Weights of a small GPT-style language model, trained from scratch on English Wikipedia: tied embeddings.
Each number is 128 + 32 x the weight over its row's rms, rounded and kept within 0 to 255. Layers, rows and columns count from 0. Numbers have three digits each. The size before them is the row's rms in percent of the matrix's.

# layer 7 attention query, 128x192, rms 0.155, rows 73-127, columns 96-191
072:120213131129060171072124112152218119118076125068128138122135121098182091132095107165091140139124079129169145117027056092190151140133152129108154123093150162107133090154158172148104140110103164145041106147121114116128152114068145134088107190118149111072140106099155152118108119160132138132
073:119177104188176193181139089177077130113132130112139141117083140154156100133121141152120127127112179148146178092122154137146125140156183126135106136116150077119145130064155148142096121066146151186123101146102159151118145143102140122154144123152178102170114046091170128106177177179113087136
070:117117150107129178105178127104200127126127152088113123124100125125096131158103117133120164128115093099141136109096107126151186070059107191120141162183110206137116097124158125141151118126103126118122148111081076175143129159080116098076110141139070082112164127159165132052148155120100141127
076:109059143132123174092134133123139097128144108135120101137134126201126144145104116140146140153078113141088127080095137128166176122089115130144126155171113142089100122071187091148168094080137135170112128178159053144081150136053109170092201171096148086086087102084133080089182120130118235134
066:134101187081127117165143147146138108115128101111071178128126125144112123161115152069151204104107157181055082100120168155113140108139065152123142132136125136082158072119113095090179112086103137113152114155142126172192133055112136157128173091091172063121137089164135098070162206136067212111
066:139145140135084132117119148085190160177081065071132106127117142194112113130124128120132117101061088153132112149085104132227136120143123134117128121128161118088180103187126101122157132107140141048136175162114083134091084181143123111091076118131059090118141124167106095086121140116100155123
081:149129147102084098119138146106125060156114120145137098126159080125059095081101100074094083164094132140162071187133156151083097126161143115085162118166141073112189105120142188148093130167106117156132155088100119114169159102122064112087086138118170192104158227097116082132101098095172114132
070:126074162169088112202106158143095092100089074171117166137101095122168164143120161142135059170124101155105149188075190104125097164138111128172128114104134152101148080128157125107114132130078077082131155165090131156191185108176145106139060082086162143180107083072133138141139128069086111136
078:125123057152226109110104083142088169132141145138118151121133175109138127119123147117159131184167138141060087122166151138145091133101183128147118158051094131158085117094190102111100117058146153219143066131163159173138133127080167119100183109127158151119134108126090163199133122163110078118
068:115115056136097150171079111125089151154121171091128097133130140117063150191130170141152114110133147104188137073156129172108178136106112097139149129123094095113177122156124091095166134129141091057178171182119112096155086114174178145125087127159072115119152145137150149134149177122168042129
070:127154140102138102103088109125056153118137156185175094117061137194155084066198190144089138107102136171116163157117120142157140114119124122088107142150123140185138107083141141116147114115113081115148186158072133099161158062130140160149110104136107099152113119119125141127140162154151093133
065:129073062094158102155144163115101110173130150102153086117078129122173147132090100138141119151079134177207164128179136127083121133160134110147131077146149064144134190122123165094159137143132126119163126103097122145134079150126057167099178107097152193145127117131171180182098077131143144147
069:115205163130132161125121175180136132168156135092118082136075084128126138156093123156130093093116115143093102090135131117172182117126096128147152143131134107116081102099138145134166104100102105103115105183141045159139146114119101088142145108109146096120103125115109127191118117125138167127
067:130116143155148129131121187160119073119128142143112159123197120097126148161113181139090071098106130132147183135159118137104143102070108128158100092114104173155210128108114175175126125146181123160123158156117080100163097076129157107095091130140120037186116141132140133037221100144181095121
069:121105083103074120165097120161146115139105112223158095134105071137092116121112106111067112147219146127113077171146132085171143138115115124179171145149091135191134123149087124144169104125129105151154064222146114109139070123157196126136092118163054133127109159155140148135131118150094181121
066:116119140124121140141108108123090165150144165138143068119150133162134137115141127092087157109177161170145138128151082160111149120093040153111134096127145198164103101185090067093134095139168118169164122158082068115119140168154188124113094089181112128123105140111129167079223174156134110116
076:117145130185192124093144131098150159150080121114136147122144115139147093084108158160158110097103123061144120129147136086159157112074173135104096119080068154159149137138117168183153154102094160140119142099106142158072123112109159106119096089152110119157145159214140134181144106159125111123
076:127160144158069154105132144120145089139079123117097120138108125108111138121136142118131103147085130148172132166109070156100139120099061138089157147178116163141143128128161199073122114156102123118164117082109091099163112198136169156128037145163081102113172107128173164070109151138160110121
077:132147135069084086155134147096140145118196068093099082127148088089110125139176125089104118169113107092115109146122063132153110127164136121087146113147178141134152148149146180157180151149163138107140122039170124168102121099158106156160108220117114114131119130162082136111110090110142116147
072:136135161159044133127114137170132112144157112127139095129152145150109058104113133083128157120091160148139112143100103175144128108136165134119136095126116147109098109110199194129190110096149104135108134135212133078135085100064114165138170176131158075168087093103106149154144024119130141135
067:129128126157143117119168115152152151116140171125156129122096170083165059163114073129152149133125147133062157064088100137139157131053129147098131140132074127121167132103114154078220119175137121112135147130076102143138196172078129132130102151139107129137135035119139128107161142169113139125
073:128108109135117135221184179149117091084156065124068171132125154144128087106165093111132074163048132153079147139111103147145144138143142140139084062093159098113089120149147104081128121137126104138103136101174091132140138129110142165171159094112125158139121073069190093119110067094099176132
073:126142062145167186116084086098123144106147114125167096135073106143138120183132161153083141140238128112157127132128140156194149125100051121156150126195159129148127128123140153098071133098120083170167165133124060178159107188128159136105131080172101119099108136085186138156164125128146139126
067:129126135112048116093152133134165117163119116117144097119078087154108139098112100118137161135159113147164103108089169145144146137081113134137165152130133180132148098111135128123120144068098127118126158101123097107085171119101142145080151150084151046179092083141122167049170100124085184136
076:117135126151135146125117120134110170161165156144151144109095131144107144151141126138175185122077132128054161133128093177113192114141087145152107169151098172191068133123114076149092146097139134132126112125194168114144209173139144184148121111115112042091126122153169069065127140076092127132
079:098060120190135155108108127127131062129136115139099054131163100084101105099118122103113130126144105090139105191146143116157159130174079137090112132087081130151104131162136154149120124149127103104160182136139086127148107067128152118163156178171122052133096181098109141144131130105074140118
074:119094101169126161129101034113191134148075166055137122129191142113172160153139143117153076102102152064145104168130099126141145104139156132165143142115096084141152161191115096141081127110127145164103109141163094143119132071128138107081120117166095096070071185196157135189157132134143074134
076:157160149126156166118136113186129135088119183088179101144117141192193104164106114163109086132209124161111111105120089183109129163196065099136132138156178104192103108132177137134166130128088134146117079168111110126130152087125072109160140105137161129155079082181124124138105142130073152127
077:127106065147089119055082128091106190180119198134154097117150111141151198107083129115129114146112124100193148152124109086154134151132094113121099125129157043108137160187087171147149157108138148071133074156144140096101172141114142154133118154152149122119062140091191161207147121128059135136
076:133148137060133152084084116165095119182176186111118089133120101139099092124126114106156118140056151109108141172089122138170078124092101117091162146224134142155180138120144133130167081116146148148150078182095062105198136155141109135122136143118211136088143142109144098184116168125153094129
065:128149197143155148146150117151118105130100097135098104141103089122137094170146141170140105170205133137084102082056152173189123154121107117127110117124139088146126169114122099113105107101127169165103132157114093138182106157038171137102106131091162203084164105102163122121107094138111136147
076:137133118146074115081084064103161145143162154072135129132110075146076117196171077141157185156134128095111193124122137165163133126077097140130090146159126110150033147152148160092117122133109131109140093163142117095133146167114101080124189116128111164080146093121228114154148129128151134114
081:102133154105058163122126046126079136193080099117082153130145106143095122134132113111218174114094085101157110147111101081177099115143099136164138169107122128080114102130166124180159126121151067113156154189084140105166141089146097110136137161069142109143102117137092100092132156102103150127
078:142166095096122117139087104129156151191136120141161098122069124212139149179251170120178178070123133179145175138121143126103115121122120121152132199153110127156091146129130149122132117122131084143119175128127120137167083134184082142145125015100073131051117133150152140136111131147163091135
073:128138143091100215117103087116114102177116192094110111135150137130184130118123151134126077133080157163085133107128110128122119136175109116102196134146160099130157112142190080187127138091122059164100174156159125067137091113150151101124131097148098074087090086012129137125147104132141120138
073:086142088190111130157114149145124179079096181099148116096123094181174175135141142160118161133093104142119157111126130165158114152101144112150208158133164096150096135102178141129155123099118136137173092141106095135148128141144064088133134048079110145106126059126133109100139104152092146148
075:147108189078180132145145186148083156092128153176124141134077068063140094118057088146115138109129101134061172123105092069115169149134133130125119183115076143157164107060113136141146128151089124109148111141132144148099129099120143102134101114161099178105119114117056132093162120162161161137
073:150140134098198164124107113148172118177129093142134123126135173174139115089079156156150081130173110089121101133081150155146093131163168116108083115072103110176175120076139191144120157102157073141114126094172168171101124115163093161081077130142176067171140136088124053098117105120142197131
078:127090172104152103079139147128124064066177092082149110131139109042089144128120107104095134137175132127157094160164156134087136146138110120162118118211157152113105127109114138096118116134091128170167159129149097117105153167130145156091154167143175112102112130072153154117150138103111170139
072:139210181108181141181155155133166121054182060079106111126123121126123133087158079124073162131148189142106163140108190127132106121143136139194143148108164139152164105132071138182117098140117150112089132117106165143124116114169206105132135124091116168140115146100089131091127123109203172115
085:136175060070091098120163108082145202092139081110171133129079109135131196145173128150153230137111123159168168113090077089130118103120168140168138237152085124130097119137169096104147124046122129153098099174146104124175116168119121133082136121134148157110103141085127122128128129159089142123
079:124140180118122134127088065161124162154151139091140098137116147090096083158143104172072143172062117078055160171058116134113113149164094118136135055145152052108142115136079082174118140159128161221177158158101139131141148112127153095152160180132086134104130077158145188145105157113162100122
071:134059143103170122140114155164141086116129175198115092141114117143114178180165145145081072156174109142119122136155145135084093108133111144127117149091133118107111194141101078149140111090104114077102147077107073125169132111141123126152126146082119018102066152108174105097089090129079169127
079:100121079125131200087112088153161097195118183129142087130129113161137137107088141138138132149135136164204165141063160107172146127114147125093157129110144128125216086165107143126095119077105110123195211166075079076147131101137096039167177124084135090129102154134110087169127137105154090096
078:153124104111134140082125112157176174100106120084155156104113170126086145168155171125163150142080138116106160145120150090125113118151155144128157122147157142130165162143126131130154104168093196128115117145132181118066094129190133084113184108152158121126140119180139129196121124113132106138
077:132168057116110112176165121118135178143106081097072130117192109155156061095186135120161180108175079149131109144152162133150118113140243136119208119166158201091078109091148059156122122134154136076132116104119132150116153154115103089135126167167101171183094136169147137116132152075126125131
076:138124130148084108178168154125119102126148103141096095137146109123162137054149120133060088090118149176132078139125142113112124103131092135140124136114123161110134163147080131120058124157182137158119138076130139132131114168165175136155122158155070142088086156125122097085157109119121098116
071:118083159147137162103154146152109107118156113119156133149006112089151122101174145142101129127154163210054136090131130117103132141094116138167145134104189086126125136169107133090144121136101174105105121082114091131179137141094106077123084118115136146086131095116075175043137136142106107107
069:137208160146088146102146111090155120116068135137185152125196149159157170109157135155217141133118122130128109136133119104150115078073152160150154115181082133016119133111142111082133111092200132101094180132141142121088094125109154151113148166155110103148120130119164175164094139128138072119
067:115146130153151114150165132159146101115158142108179168106118157097132100118099073133079149113129153178119094116154075113089133112151092137155081182177115067124172178106063112105083095193086155145068119106085107155143150121129154094140168086168115142099132146102146126138130135145136118166
067:095135137095151049146144138108066073064151103122148105115085138097121105112202068168135111132166116102082203111178062145072115179110099098157097203077143098117151151135109128087086126087055145051137153103105147088135092112138143116127102163160114130169163105147155127106142124150136110144
073:116182185143107079093109182171090046124097144110098117134148121166130166094133060107111140112116106118123151140111173136089121136127092139079130123130118145121185136152056156096099139158090106104204143129127152090151152121159099148136126050110150126150078110064160142046178122095075145114
080:136122140117124083094135185139119130123144143154116087127123151088162069046127072155070096161161129123142090141152124189107142126120185119147206156135100115144138124092125136131096147100141127120121145113096107157114150122124132107121106182172070147129165152076042104057094070117053198120
070:145169076158117166088163068099161173174132118120144097122132130215137183170122136122145179126048109065101107210170154151147154124125143123098182136087121157139069142149093124182159134139148097086172130116110153127139059146121162141112146113081089115122103190193125071215113146109139087100
081:143153102142112117132080152129130139118131158157118162131112109101132092146151139157229134160168126094110066155150183117169080133146102128137134158162127131105092115093136045107120120149107156055175156157148154154157056095170145096194167135091162150132098114167052195223076112191137106134